config.toml
norm_eps = 1e-06
init_std_qkv = 0.058
beta1 = 0.9
seq_len = 1024
Each number is 128 + 32 x the weight over its row's rms, rounded and kept within 0 to 255. Layers, rows and columns count from 0. The size above them is the row's rms in percent of the matrix's.

# layer 4 attention value, 96x96, rms 0.222, rows 2-31, columns 0-95
size [103  89  84  88  84  90  82  94  91  92  92 102  84  91  84  87  79  90  90 102  89  90  93  82  83  91  88  87  79  69]
[[117 106 127 113 165 143  77 126 170  62  99 115 175 119 101 142 121 196 119 147 102 131 126 175 152 150 163 135 106 178 131 131 127 103 173 118 137  95  92 116 139 125 200 127 179  73  70 170 109 147 158 120 109 130 141  72 111 137 155  44  70  65 141 150 157  75 134  95 137 104 128 124 151 160 124 162 136 141 155 123 195 157 137  96 113 107 122 129 163 121 111 157 115 217 132 121]
 [134 123 148 122 121 130  96 136 183 185 146 133 141  78 143 172 155 147 100 177 105 139  70 123 127 136 190 144 122 141 131 135 122  87  97  97 166 121 136  75 162 150 169  96 119  80  80 158  95 172 144 118 123  99 128 108  91 143 103  99 190  75 132  92 208 131 125 101 143 120  90 103  76 117 123 129  95  88 145 111 165 122 138 147 174 154 134 127 157  82 123 191 177 217 117  92]
 [147 144 122 199  57 154 135 136 154 160 170  98 106  81 127 135  52 125  87  95  95 109 115 127  90 104 172  91 147 173 147 135 119  99  84  93 131 161 141 100 114 172 112 115  38 152 112 100 117 147 130 111 166 107 141 189 114 117  79 132 126 117 116 114 189 152 122 132 128 167  74 125 140 150 149 104 101 135  94 125  63  73 127 160 193 179 129 121 135  91 147 162  92 159 117 118]
 [135 117  72 106  96  92 152 165 160 128 204  99 108  95 160 184  88  75 122  74 139 135  97 146 177  84 133 136 110  79 113 119 109 113 126 165 116 108 145 153 155 103 213 109  97 108 128 107 129 125 147 103 125 112 169 178  93 167 127  95 156 118 105 152 183 119 141  95 117 124 171  95 143 136 152 136  91 123 164 162 121 103 110 123 195 152 199 124 136 124 118 121 147 216 116 187]
 [123 149  97 149  99 123 155 161 108 154 132 157 151 141  96 126 128  75  85 121 142 148 145 139 114 114 134  79 148 126 129 113 180 146 132 205 171 127 189 169 110 113  46 210 106 112 187 132 137  84 115 143 130 138 159 133 141  76 141 175 130 110 131 110 103 167 121 166 119 139 127  86 162 121 133 118 129  74  70  97 101 149 115 118 116 148  59 133  58 131 113  98 109 165 131  38]
 [145 142  86 189 116 146 104 133 130  68 146 134 157 142 139  76  67 109 142 152 166 153 154 169 113 127 159 115 139 103 185 112 160 125 152  84 122 152 109 127 129 138 195  84 121 109 101 123 111 147 127 129 185 121 108  86 131 108 131 116 175 122 117 170 119 118 228  38 140 122 158 175 114 136 110  85  90  72 140 121 126  98 109 147 134 180 127 130 118 136 110  45  88  90 122  80]
 [118  80 158 177 149 139  88 141 171  83 114 132 120  80 129  75 123 163 132 117 137 121 106 132 148 151 149 141 114 184 104 136  74  72 128 101 139 122 143 122 139 170 209 113 148 138  88 168 154  66 102 124  86 161  97 129 139 110 116 123  87  68  83 121 188 118 106  86 108  85 114  91 206 135 102 211 143 129 164 174 129 101 139 122 139 102 175 125 175 121 138 180 123 153 142 124]
 [135 138 144 158 117 129 134 105 146 102  75 131  86 169 135 165 165 155 194 154 165 133 126 101 127 144 114 153 103 108 160 127 131 147 156  29 106 108  78 106 115 127 144 151 112  69 134 108 158  99 115 121 123  66  91 137 155 136 168 133  79 121 203 178 121 125 172 124 107  96  76 119 153 142 118 174 171 145 175 164  84 138  81 155  56  96 147 120 151 126 115 153 114  62 133 175]
 [131  90 136 146 101 117 117 118 170 153 164 132 104  60  95 183  79 175 116 183 139 122 138 148 201 120 145 127  84  70 132 153 122 131 139 102 168 141 130 142 121 111 141  95 104 147 124 103 164 123 106 112 112 113 158  87 176 110  89  92 115 149  24  98 149 154 149 140 107 127 140 102 126 183 139  50 120  89 134 106 126 129  90 167 146 138  84 153 102  65 118 167 195 164 106 103]
 [ 74 145  66 148 166 141 161 104 127 161 132 182  72 227 116 167 178 128  75 168 159 117 173 124 163 166 123  55 109 117  84  78 123 122 124 123 122 136 155 118 107  96  78 136 149 137 168 136 114  60 143 137  96 165  71 151 159 103 131 174 110 144 120 167 140 156  96 155 145 138 169 107 145 110 154 147 160  96  62 117  80  79 111 133 140 135  91 129 135 122 103 124 108 128 110 118]
 [192  74 116 110 130 108 140 155  96  92 167 143  97 132 131  45 110 123 128 193 129 136 188  76 131  92  93  80 122 139 162  95 113 156 118  95  99 130 136 144 105  93 115 134 108 192 129  26 123 157 128 117 168 117 132 154 156  80 121 182 110 144  97  93 111 172 156 136 116 121  92 163 171 130 139  92 123 145 158 147 142  84 117  81 132 157 116 135 121 101 169 155  76  70 157 155]
 [173  86  61 128 143 105 154 137 109 152 133 111 105 139 165 101 116 104 126 102 106 132 177  97 168  84  52 136 109 150 129 116 123 125 135 212  94 135 170 183 102 104 167 119  59 184 154 104 131 100  72 122 130 123 159 115 186 150  92 135 169 132 137  70 118 187  96 142 144 142 168 162 110 104 115 121 193 144 124 153 111  80  99 120 147 101 159 135  83 143 133 135 180  81 147 158]
 [ 94 106  77 151 101 158 138 145 147 123 177 114 120 120 166  92  91 104  73 130 108 158 118 132 119 135 119 117 144 108 131 138 112 128 100 222  58 173 103 106 158 123 111 101 213 146 119 155  99 103 121 107 113 167 120 178  79 158 146 131 137 143 162 131 139 110 120  89 147 125 119 100 165 178 216 164 171  58 126 124 110  79 100 107 127 192 132 107 153 103 130  65 135 144 119 165]
 [115 109 173 175 187 118  84 116 103  80  42 139 128 133 120 126 131 104 176  78 116 139  98 149 151 122 160 195 128 127 133 132 133 123 141 127 155 146 119 103 119 174 149  97 116 110 120 254 127 111 110 143 133 150  80  67  88 204  87 114 122 156 101 128 142  68  91  87 134 148 176 138 128 127  92 176 116 131 142  74 133 153 138 139  84 139 145 133 125 170  91 156 120 138 113 134]
 [136  88 164 103 161  99 142 139  76 102  87 123 117 170 135 155 127 100 149 138 136 147 143 118 116 161 102 121 126  75 181 138 184 149 144 105  83 112  72 107 130 106 126 106 165 137 124 134 114 141 143 120 120  80 102 163 127 135 158 133  94 184 197 169  79  82 175 120 117  92 155 127  93 125 147 122 154 126 115 140 188 141 145  99   7 151  83 111 138 177 127  50 136  87 155 101]
 [150 112 111 178 131 109 126 104 167 138 116 155  62 142 120 142 147 215 123 225 131  96 188 104 154  92 127 155 103 168 126  76  99 133 125  89  98 120  92 121  73 106 137 127 170 170 127 123  95 139 122 145 125 130 108 102 141 121 153  71 133 118 147 137 104 142 166  95 169 181 169 153 120 156 104 168 155 113 147  88  59 185  99 105 165  82 138 114  73 157 106 141 169  99 147 158]
 [ 94 150 132  91 128 144 139  87 160 133  81 150 121 126  81  91 142 163  93  75 111 139  83 154 113 143 167 178  74 147  87 168 148 127 152 115 171 132 133 186 132 162 148 176 146  84 121 110 137 140 189 129 107  64 110 120 124 156 163  83 108  90 173 192 112 164 112 125  96 170 151 163 113 144 106  70  99 117 152  80  93 210 119 129 139  96 132 134  87 141  94  85 177  95 116 137]
 [107 172 171 178 103 120 114 128 118 132 194 172 100 146 150  61 139 130 114 135  95  90 150 125 170 132 116  97 158 113 152 133 136 149 144 119 147 112  88 138  99 153  56 122 169  64 113  53 144 121 160 115 122  86 122 167 161  72 156 178 102  77  80  63  97 138 189 122 125  92 125 165 193 149 131 123 148 134  78  88  92 116 129 103 100 114 121 138 108 163 186 107 153 109 146 117]
 [141 133 142 157 153 109 109 115 124 139 166 157 129  96 125 100 161 118  77  80 145 172 128  98 168 110  64 110 103 133  93 165 109 130 173 136 155 110 156 133 113  94 177 145  41  96 117 127 144  93 160 123 131 141 135 141 190 112  97 104 145  86  45 119 148 154 133 126 146 107  89 101 157 113 110 167 169  59 146 170  88 107 100 102 142 105 137 140 188  84 183 215 134 122 111 162]
 [138 148 155 189 141 138 125 181 116  93 143 118  83 113 161 104  56 140 119 115 119 158  99 111 183 122 110 151 120 130 130 146 122 115 140 170 124 148 171 125 118  97 100 137  71 128  87 169 167  47 104 117 130 127 173  67 148 113 101  94 108 115  85  77 152 162  72 136 121 103 157  77 192 140 106 130 192 158 155 106 101 142  96  95 145 131 110 133 173 108 140 121 220 149 126  77]
 [140 170 143  82 149 127 133 108 105 115  97 136 109 198 161 136 168 148 133 171 131 115 126 109 127 102 125 132 110 143 159 138 179 157 135 134  47 118  71 106 125 113  84 121 107 119  99  97 116 182  98 156 112 151 185 135 122 135 158  99  78  80 151 123  65 117 150 122 130 159 126 204 171  81 125  94 112 104  82 117 190 192 147  96  65 154 150 117 106 115 155  93  61 130 144 175]
 [108 140  89  92 177 115 118 170 113 155  86 144 143  82 171 171 135 128 128 159 139 151  83 143 129 157 198 198 145 149 152 141 135 102 110 151 135 137  80  98 177 118  86  92 187 183 149 151 124 139 126 133  89 113 151 208 101 126 117  98  49 140 185 150  70 102 131 199 129 157  86 114 123 121 137 147 143  59 123 124 134 127 137 129  66 145 160 120 141  98 110 133 120 172 112 111]
 [ 77 173  56 129 106 123 125 120 114 140 188 121 107 110 179  76 104 105 126 186 123 115 108 145 133 111  82  67 140 149  94  77 146 104 137 150 135 129 163 124 135 142 109  82 186  83 155  77 142 119 135  93 104 161 177 164 111  75 143 180 153  55 149 103 129 164 174 138 106 145 135 169 193 151 135  90 129  94 151 110 140 100 114 115 143 131 172 123  88 165 151 133 197 170 134 137]
 [153 135 181 147 110 134  59 153 124 120  73 120 117  94 106  92  66  85 100 149 133 113 162 129 123 118 125  95 127 145 141 132  81 127 130  59 180 148 146 126 154 131 175 184 135 140 123 150 138 112 140 123 157 152 154  78  94 109 136 126  88 165  82 101 139  84  99  70 110  96  53 100 165 151 155 128 170  47 174 116 118 137  98 134 173 175 147 134 140 112 157 161  87 194 128 167]
 [ 98 126 128 129 176 106 110 164 124 165 175 149 128 144 123 192  49 143  65 106 128 141 185 146 157 125 125 130 151 139 167 171 157 140 127 166  73 111 125 157  97 104  70 100 119 145 160 165 122  75 162 124  96 164 166 129 154  82 179  91 107 175 141  99 110 141 121 146  98 123 147  48  58 126 125  90 177  50 113 138 110 122 111  87 116 123 104 132 138 106 141 113 165 132 107  82]
 [150 123  93 103 126 110 140  97 130 105 194 163 176 100 168 129 144 176 169 170 184 132 132 113 156 111 133 103  83  84 144 143 165 155 141 108 120  86 133 146 103  93  75 139 143 200 166  46 147 165 160 122  82 127 165 135 132 108 143 136 121 125 134 145  65 138 154  86 119 154 139 130 150 109 149  93  91  74 127 137 190 140  88  69  66  79 124 126 111 119 141 114 106  86 171 187]
 [181 142 111 126  99  73 129 155  57 160 152 108 138 154  99 159  99 135 173 114 151 127 121 137 113 115 108 148 163 103 120 136 144 144 140 178  82 131 179 149 122 131  26 169 119 173 134  94 131 110 113 153 163 135 170 182 151  91  94 136 132 119  91 102  71 186 106 132 130 155 173 138 181 120  86  89 111 101  47 104 117 189 102  90 119 145 112 122  81 171 126 100 121  95 102 134]
 [ 97 123  89 130 112 141 119 103 147 124  86 122 151 108 130 132 211 157 147 144 155 140 126 131  99 123 151  87 170 127  92 111 164 122 109 133 157 125 104  58 150 117  73 133 169 138  77 119  99 183 132 133 128 139 121 150 106 116 144 150 134 136 134 206 146  77 158 133 173  92  83 173 170 140 160 189 147 182 154 126 132 172 165 140  26 123 106 123 195 123  91 116 171  98 159 166]
 [114  70  85 193  93 130 123 138 132  58 106 129  97 144 100 138 130  61 119 150  85 150  91  82 103 118  96 113  83 145  95 167 152 113 156 163 136 125 140 103 151 124 147 166 162 187 104 127 122 127 139 119 144  71 122 110 102 122 140 131 160 118 120 168 159 139 165  55 150 101  85 118 194 174 155 130 158 193 175  87 104 214 138 126 100 138 175 126 143  94 133 138 151 152 109 168]
 [135 135 124  94 172 115 130 145 147 154 157 139 126 127 161 222 146 121 125 119 100 155 100 171 155 170 141 152 128 195 109 114 105 121  93 117 171  79 162 110 108 154 146  57 145 172 157 118 168  57 138 133  97 126 101 138 151 111  97 187 102 115  85 152 180 107  71 136 147 111 157  88  97 114  95 120  90  81 136 158 115 109 150 120  60 149 122 159 181 155 118 132 120 215 127 106]]
# layer 4 attention output (transposed), 96x96, rms 0.21, rows 2-31, columns 0-95
size [109  91  79  81  80  79  83  92  87  90  90 101  81  89  86  79  66  80  88  91  89  86  90  80  73  87  93  77  71  71]
[[125 123 103 112 136 169 168 127 115  98  99 179 221 132 132 163  76 109  97 114 111 108 103  97 140 158 140  88 117  96 110 118 161  91 130 113 188 113 153 128 138 126 108 126 101 166 140  89 106 157 116 124 120 145  99 177 193  91 108 158 190 131 107 165 167  94  78  96 146 129 131 118 114  93  73 126 121 140 134 151 185 107  49 191 127 137 177 134 107 199 147  67 153 107 114 104]
 [122 130 142 112 126 163 164 112 130 150 104 171 167 135  50 124  77 130  64  80  92 134 155  68  82 107 123 102 107 120 110 145 143 176  80  90 174 130 152 152  99 188 105  94 151 176 204  98 129 179 152 112 121 100 116 106 172  79 162 155 129 100 120 146 139 125 124 127 106 127 135  85 150 137 121 165 132 135 148 157 163  81 107 202 141 152 115  68 144 168 114 142  80 109 182 104]
 [122 169 124 109  91 121 166 113 136 187 113 127 125 156  97 124 174 162 126  96 140 162 176  73  71  66 149 101  96 133 115 181 156 144  93 139 108 151 147  94 116 142 135  94 178 164 160 149  84 162 151 107  76 136 157  64 115 105 171 153  84 101 107 130 131 129 122 164  86 128 107  62 126  99 180 132 146  84 102 150 150 114 154 151 157 187  93 121 139 115 196 167  86  94 177 111]
 [ 93 113 124 172 155 121 124 160 139 149  38 173 127 131 127 130 109 196 158 160 108 128 120  91  86 156 147  80 162 120  67 119 114 151 115  97 123 144 128 105 140 158  77 135 201 142 137  96 104 186 191 101 132 119  96 121 213  86 124 177 115 101 106  91 108  96 110 155  89  90  87 137 113 117 106 126  96 125 146 122 146  88 126 182 143  98  95 149 112 168 121 198 124 173 130 146]
 [162 128 176 118 119  93 123  87 165 134 120  51 113 119 130 129 158 146 168 150 185 116 138 125 111 122  88 140  64 174 176 135  48 131 120 121 115  81  91 106 130 148 140 130 120 115  73 167 121  92 119 137 129 178 112  90  88 170  91 146 134 123 113 102 132 155  76 127 142 149 117 118  97 204 145 133 186 118 153 134 147 113 179  54 128 171 148 174 144 100 192 128 119  67 166 122]
 [118 182 140  88 141 138 127 128 140 169 169 156 171 106 127 155 142 139 124 164 110 117 134 138 145 130 117 144  93 107  79 183  95 117  70 163 111  86 140  85 146 111  96 167 139 101 113  86  96 155 148 110  87 111 168 168  99  84  77 114 132 118 167 190 126  67 113 164 135 143  88  77 133  85 141 124  75 182 136 131 158 194 141 150  94  60 106 137 185 134 142 117 126 212 162 119]
 [114 157  95 121 139 120 181 119  87 125  96 189 189 158 137 200  93  99 109  92  68 143  97  82 144 150 160  97  93 126  89  97 192 136 123 143 170 161 153 152  77 136 106 129 134 150 114 122 116 152 167 141 129 150 115 154 135  87 139 163 149 157 145 113 152 111 118 124 129 109 134 117 139  95 103 120 144 117  91 140 208  55  67 200 122 182  68  73 106 168 121 150 139 135 109 124]
 [ 99 140 108 147 166 163 152 167 121 108 130 182 132 140 145 112  72  97 106 168 120 138  35 153 106 136 121 149 147 104  94  93 193  97 109 163  65 191 149 103 103  88 124 145 104 126 121 135 109  99 126 201  93 152 129 150  95 151  72 144 159 127 131 131 113 143 162 101 214  99 169 130 136  91 164 158 117 155 140 113  81 124 141  97 135 135  91 133 156  58  90 113 191 110 141 130]
 [155 101 127  83 168 132 186 138 155 170 112 125 153 117  92  50 194 109 103 143  52 136 142 159  73 135 114  79 131 135 108 116 101 104  71 137  95 100 130 143 108 143 120 146 169 106 173 127 150 150 185 106 138 153  95 131  67 101 192 145 124  79 203 161 142 107 106 134 117  97 114 119 115 151 109 150 118  92 123 112 107  83 148 145 174 183 125 180 113 124 144 148 158 107 184  87]
 [129 147 132 170 121 114 129 111  42 110 144 126 114 154 145 124 142  85 157 109 138 169 111 203 109 146 118 141  85 175 141 162  95 172 150 145  92  74 104 150  82 127 118 134  93 101  45 201 175 131 128 146 152 154 179  55  87 103  98 155 120 132 159  88 103 159 131 139 153  91  92 143 136 169 130 108 145 163 134 140 128 101 131 151 107 133 124 152 115  64 114 102 166  51 168 130]
 [127 155 111 141  85  99 105 171 183 138 108  95 118 182 131 100 180 129 136 114 117 124 145 124 147 109 180 141 129 117 115 137 144  95 113 109  55 159 132 118 130  80 165 159 112 152  97 108 124 164 110 118 145 111 123 140  98 140  81 137 119 215 156 125  65 132 106 131  79 121  99 113 156 133  96  92 120 133  79 133  72 167 175 102 197 156 125 208 135  36 116 100 187 152 144 138]
 [127 107 129 139  95  82  67 174 169 134 118 117 122 102 170 130 125 117 142 156 174 109 103 151 129 152 129 124 136 139 134 115  99 100 179 119 102 138  87 118 107 103 112 171 159 103 122 130 191 159 130 144 172  85 128 166 104 144 129  95  44 187 167 114  80 122 146 186 102  52 109 175 162 155 103 123 113 106 121 123 105 112 140  82 153 139  97 178 123  74 100 201 123 139  64 186]
 [ 62 161 140 155  89  77  98 129 103 133 141 149 131 132 109 165 132 182 167 139 130 116  99  94 123 116 163  93  98 149  95 152 106 189 106  78 161 121 126  59 151 120 102 123  99 148  86 142 110 115 162 108 122 152 148  91 129 122 143 114 113  52  77 137 141 156 134 156 134  97  53 151 124  82 137 104 203 159  95 184 143 113 176 216 169  92 125 143 145 130 171 129 142 115 165 118]
 [ 88 120 144 120 164 135 108  56 102 133 183 155 137 113 194 168 100 131 109  94 125 125 123 147 147 165  98 143 107 110 122 123 136 121 150 171 190 130 121 175 129 136 124 144 148 101 148 113 170  80 101 117  89 145  95 182 118 139 157  81 140 113 160 170 181  93 173 128 150 132 155 157 125  79 117 141  95 133 106 146 171 138 132 137  51  79 117  72 122 218  92 161  55 135 104  85]
 [117 140 141 125 128 137  50 109 151 127 189  82 135 101 129 119 102 165 172 159 150  72 100 171 142 103 138 142 136 111 150 107 132 131 166 112 123 144 118 132 169 109 111 149  70  75 107 122  89  92  92 140 139 156 138 123  96 176  98  95 186 101 135 148 132 125 141 128 196 188 132 170 127 115 126 150 103 193 155 109  51 203 135  94 160  45 173 139 126 107 111  85 140 122 114 166]
 [ 95 139 130 109 149 150 152 167 141  82 128 118 176 122 131 119 118  63 140 126  81 179  91 190 141 100 113 113 165  90  72 175 171  94 188 103  66 168 136 149 129  79 120 148 100 152  92 135 169 144  99 138 137  84 149 181 160 145 142 123 123 170 111 172 102 151 145 174 114  38 120 130 162 117 119  68 117 138 164 150 127 148 128 133 108 130 106 199 141  65  80 116 117 111 126 108]
 [115 100 100 114 171 207 151 131 135  95 103 119 149  99 141 156 154  57 106 150 115 146 174 119 113 119 112 110 238 135 142 112 158 114 117 124 140  45 163  67 128 153  88  92 101  76 164 163 118 130 103 156 135 157 128 203  96 114 153 151 148  95  91 116 136 139 103 103 157  90 179 102 120 148 119 139 122 176 176 111 141 109 112  99  95 137 118 102 154 191 144 151 153 151 119  84]
 [165 110 123  83 194 149  56 113 119 132 118  73 112 134 131 166 194 114 102 194 113 134 156 131 160 158 140 150 151 123 136 119 112 118 129 158  87 153 169 104 122  96 174 119  94 142 121 149 120 127 150 125 135 161 130 111  53 105  85 131 171 180 115 138 190 139  54 161  77 167 128 112 143  93 151  78 135 146 131 147 117 192 109  87 174 164 110 166 109  51 147 104 113 153 126 114]
 [153 120 106 142 143 134  89 140 172 146 127 183 110 160 133 137 111  94 127 166 112 136 109 119 132 224 174 149 112 133 103  65 152  61  95 155 122 177 127 133  75 119 133 132 172  66 165 131 116 153 148 118 141 115  92 122 104  90 102 185  79 155 182  81 125 151 111 107  92  77 142 143 159 167  85 110 178 140  83 144 166  75  65 124 146 181  96 134  91 122 104 138 149 130 157 108]
 [124  85 135 103 165 113 118  62 127 166 116 156 183 140 126 112 175 146 169 177 152 137 133 158 174 133 131 121 122 136  89  82  74  90 130 153 142 135 115 149  60 108 126 186 140  95 112 139 135 109 155 170  89 161  61 195  89 104 153 139  94 106 137 126 161 121  95 141 151  81 117 148 149 135 113 156 193  94 118 190 129  29 111  96 140 146  92 137 123 126 121 173  95  88 144 146]
 [120  87 115 147 103 175  96 124  89 124 147  93 127 106 139 121 118 128 136 100 157 132 121 142 174 132 156 173 178 140 166 113 100  74 180 114 114 193  97  78 151 106 163 125 144 120 124 153 100  98  64 120 126 134 138 163 158 138  44  82 173 165 131 157 110 169 130  93 181 182  78 107 127 123 149 129 113 132 162 138  83 160 132 116 156  79 163 229 153  99 129  75 137 123  87 122]
 [127 128 202 171  73 180 142 103 143 137 109  84 113  96 153  89 112 168 115  72  85 118  45 101 111  94 138 123 144 135 134 153 141 151 137  93 170 138 105 107  95 162 132 102 149 129 135 143 104  83  71 125 157 170 144  89 121 157 137 115 155  56 113 134 141 176 154  73 188 131  76 136 115 129 130 173 195 117 152 159 113 139  99 159 163 131 147  77 175 173 138 115 150 100 120 171]
 [152  87 129 148 138 110 156 195 106  94  41 107 123 124  99 196 160 154  93 156 119 117 128 115 164 168 133 131 168 114 155 145  39 187 140 136  83 146 167  51 112 128 114 146 129 153  71 137 143 148 166 108 130 139 151 127 121 104 105 173 121 151 116 115 185 111  63 134  95  90  60 111 128 124 143 155 151 119 129 159 136 122 124 165 149 148 108 116 153  75 197 126  79 147 137 135]
 [ 80 140 134 126 144 110 197 107 145 148 122  94 167 184  86 151 174 186 165  78 106 142  98  86 108 192 148 114  64 116 106 127 133  75  26 162 137 161 165 110 123  90 146  86 111 155 145  85 120 141 128 111 101 149  69 118 141 149 115 138 138 123 171 159 169 141 129 111 106 171 123 127 119 126  65 138 175  94  74 166 172  90 131 148 157 156 120 123 124 143 177 124 112 142 145  99]
 [127  99 156 134  77 167  80  63 148 141 135  56 159  91 119  85 167 164 182 216 156 114 100 185 117 117 137 101  65 130 140 119  94 152 169 124 143  89  89 158 116  81 111 164 136 124 102 162 137 135 118  82 166 104  92 102 110 149 116 106 102  77 129 123 168 137 114 184 160 104 103 171 146 165 115 172 178 125 138 118 168 148 101 102 149 121 160 170  77 106 137  94 149 116 140 111]
 [151  82 156 155 142 121 100 192 151  93  75 123 102 123 131  80 133 101 153 174  98  70 110 125 154 123 152 151 154 109 142  99 158 141 153 113  63 168 109 116 139 121 187  85 116  93  78 136 117 108 116 129 155 114 102 171 124 127  78 167 153 159 145 121 114 149 123 142 113 136  61 117 120 178 112 118  92 187 130 120  84 166 151  93 175 143 155 198 127 115 122  84 207 199 116  95]
 [192 126 156 140 116 118 107 106 175 123 154  64 117 113 161 100 208 129 175 163 145 105 144 145 171  90 126 120 146 139 135 111  51  87 202 133 132 141 124 100 138 114 176 185 138  56  94 127 132  52 109 124 108 125 134 144 120 142 120 109 123 138 118 107 124 144 103 131  97 176 103 143 114 191 189 107 137 135 143 133  96 140 158  45  85 127 117 187 149 101 147 135 108 128  76 117]
 [138 193 113 150 122 118 165 154 100  76 139 159 136 137 110 150  70 118  89  85 137  83  78 148 143 130 142 178 130 128 110 143 133 181 136 122 156 173 172 136 150 145 143  66  58  82 121 170  98 117 104 133 144 156 153 105 160 130 152 147 144 100 106 129  85 108 159  83 107 163 174  94  61  73 147  67 141 127  91 148  71 134 144 204 138 142 185 118 132 126 129  87 128  81 161 120]
 [ 83 179  98 131 150  81 146 135 156  94 133 182 200 124 129 140  91 136 139 136 143  97 101 124 106 172 161  99 217  98 107  95 127  98  59  81 141 171 154  59 177 116 128 142  58 114 142 151 115 130  93 147 121 158  90 159 117 143 136 153 135 117 103 138 107 107  89 171  84 136 146 140 107 110 140 123 153  99 105 164 164  84 150 147 117 170  65 128 171 149 120 119 117  80 194 119]
 [144 138 157 172 157 142 131  76  98 153 100 140 141 141 191 156 112 124  99 110 124 123 161 124 107 144 121 104  72 107 156  89 156 255 140 174 149 105 111 199  96 166  88 132 148 149 138 115 150 137 124  89 150 148 131 101 114  56 136 128 147 132 118  96 142  79 153 153 101 142  91 108 119 151  93 143 127 109 127  77 211 119  97 152 160 148 118  77  91 120  72 139  94 142 112 138]]
# layer 4 attention query, 96x96, rms 0.229, rows 32-37, columns 0-95
size [109  95 115 103 115  93]
[[157  86 112 166 150 155 167 130 132 163 152 137 119 134 142 113 158  97 178 141 149 155 156 144 134 160 126  73 183  82  92 122 150 128 198 173  85  88 132 141 143  98 153 132  78 143  87 104 117 109 102 105  56 127  86 185 110 156 155 130 153 116 133 165 109 129 159 128  81 118 185 152 163 113 178 205  91 106 118 138 110  81 127  61  93 115  94 124 142  97 124 172 153  97 178  89]
 [141 180 116 136  86  94 106  76 119 143 121  69 137 136 134 155 118 144  96  72 153 141  39 136 113  89 136 152 141 162 140 140 111 106 130 139 164 151 107 152 170 186 114  90 176  96 175 125 139 127 143 164 134 121 171  69  80 105 155 135 167 119 137  88 132 107 132 129 136 137 145  95  85 134 119 103 184  98 137  49 189 203 113 179 150 194 145 128  99 149 117  90 139 114  97 148]
 [135 160 161 105  80 101 172 102  89 137 133  94 166 129  95 135  72 151 107 121 131 103 112 157 101 101 134 161 106 143 164 116 133 107 172 172 154 140 132 124 105 154  84 121 152 107 162 147 129  96 112 154 145 126 149  81 137  80 167 136  95 127 100  96 166 118 139 178 153 169 110 131  65 102 126  75 165 136 139 102 121 178 131 195 138 157 165 116  81 184 110  43 149 150  86 227]
 [146  94 159 139 168 168 194 120 109  97  92 101 100 114 109 122 118 171 161  96 176 146  71  99 117  83  75 141 172  62 179 122  49 163 158 157  99 104  58 142 167 165 183 107 111 158 151 117  76 140  86 145 141 138 125 187 105 154 148 126 152 108 128 136 135  99 126 111 112 123 143 125  93 143 109 142 111 150 128 141 128 115 110  69 157 182  96 147 137 159 114 166 194 106 164 100]
 [122 132 158 130  92  86  98  83 147 144 144 149 133  99 123 125  69 161  88 179 140 132 137 116 119 123 167 175  84 173 140  96 101 102 147 135 167 137 126 131 113 135 154 142 191 105  92 181 136 140 178 126 144 101 180  45 107  38 142 145 109 106 122 100 111  85 148 147 176 142  87 148 122 189 128  90 163 129 146  97 150 136 126 131 115  93 126 149 149 169  99  81  87 163  48 169]
 [139 114  95  61 141 117  77 189 158 189 153 167 134 148 101 101 130 130 131 153 149  73 171 140 138 130  67  95 175 159  80  71 166 138  69 104  93 120 106 134  93 113  73 122  65 141 103 109 170 144 125  93  92 182 118 186 127 157  98  96 153 150 135 157 101 127 142 121 148 130 140 153 154 117 106 125 138  86 145 191 104 125 165  59 121 128 114 149 102  92 181 167 148 139 157 133]]
# layer 4 attention key, 96x96, rms 0.225, rows 32-37, columns 0-95
size [ 85 118  89  91  76  98]
[[136 160 101  99  95 151 106  93 120 105 155 153 121  87 122  63 107  95 159 117 120  82 152  44 129  75  79 107 181 160 136 130  57 179 119 102 113  87 108 159 100 157  94 105 154 104 153 162  76 121 120 138 112 139 134 132 106 134  95  99 121 187 162 129 119 114 148 130 117 168 121 118  86 140  65 149 134 147 124 120 124 154  98 114 163 154 172 200 200 133 168 138 116  80 194 132]
 [108 146 100 115  68  95 126 176 111 149 159 123 160 165 128 123 122 136 121 157  95 135 180 161 110 156 165  85 116 155  95 111 204 143 113 105  90 161 100  89  98  66 104 156 148 113 157 119 167 162 214 138 133 150 164 169 143 132 102 121  87 171 118 121  64 151 161 166 151  74 126 125 136  69 115  86 137 125  91 144  78 161 117 109  97 136 124 109  58 114 186 103  98 143 114 171]
 [179 137  92 121 116  52  98 167 160 103 180 167 131 121 186  93 149 150 125 113 163  67  75 157 170 102 111 139 172 154 159 147 180 191 141 123 144  83 116 100  75 129 116 129 116 159 142 135 213 141 160 107 113 126 134 169 125 123 122 111  86  79 147 126 117 118 136 116  96 129  83 111 142 135 196  86 119  92 141 161 134  98 167 139 114  90  92  84  78 108 141 115 120 192 162 135]
 [150 165 119 103 137 179 148  93  73 147 132 107 133 164  66 140 121 143  71 116 130 138 130 102  76 152 138  51  81 149  94 136 109  47 121 124 116  94 145 110 152 115 114 160 167 141 120  79 137  81 151 182 109 160 130 123  85 133 171 115 106 117  92 155 117 142 153 134 105  60 167 164 152 150 151 154 132  68 100 131 147  93 109 144 150 177  71 184 180 119  87 157  90 133 147  84]
 [ 85 121 147 187 148 143 152  88  96 109 120 113  89 195 144 160 108 151 103 199 175 168 133 140 140 116 111 143 102 133 193 162  78 105 136 140 135 127 102 164 145 149 150 105 119  99 137 128 130 117  85 149 119 106 150  43 148  75 132 197 140 191 108 163 152 132 112 141  67 182  95 174  84 138  86 150 123 177 140 105 125 111 143 119 105 129 198 138 118  97 132 153 107  85 116 175]
 [141  79 183 121 175  80  84 122 179  75 137 157  89 145 128 139  95  88 138 104 153 113 106 128 102 143 108 152 176 153 131 166  92 213 124 155 113 168 107 178 114 165 110 103 141 139  96 146  99 152  69 125 176 109  83 121 191 113 115 184 155 119  93 127 127  70 154 102 125 171  98 103 143 155  74 124 121 129 185  79 126 119 150  75  87 102 161 142 142 136 145 168 131 118 136 178]]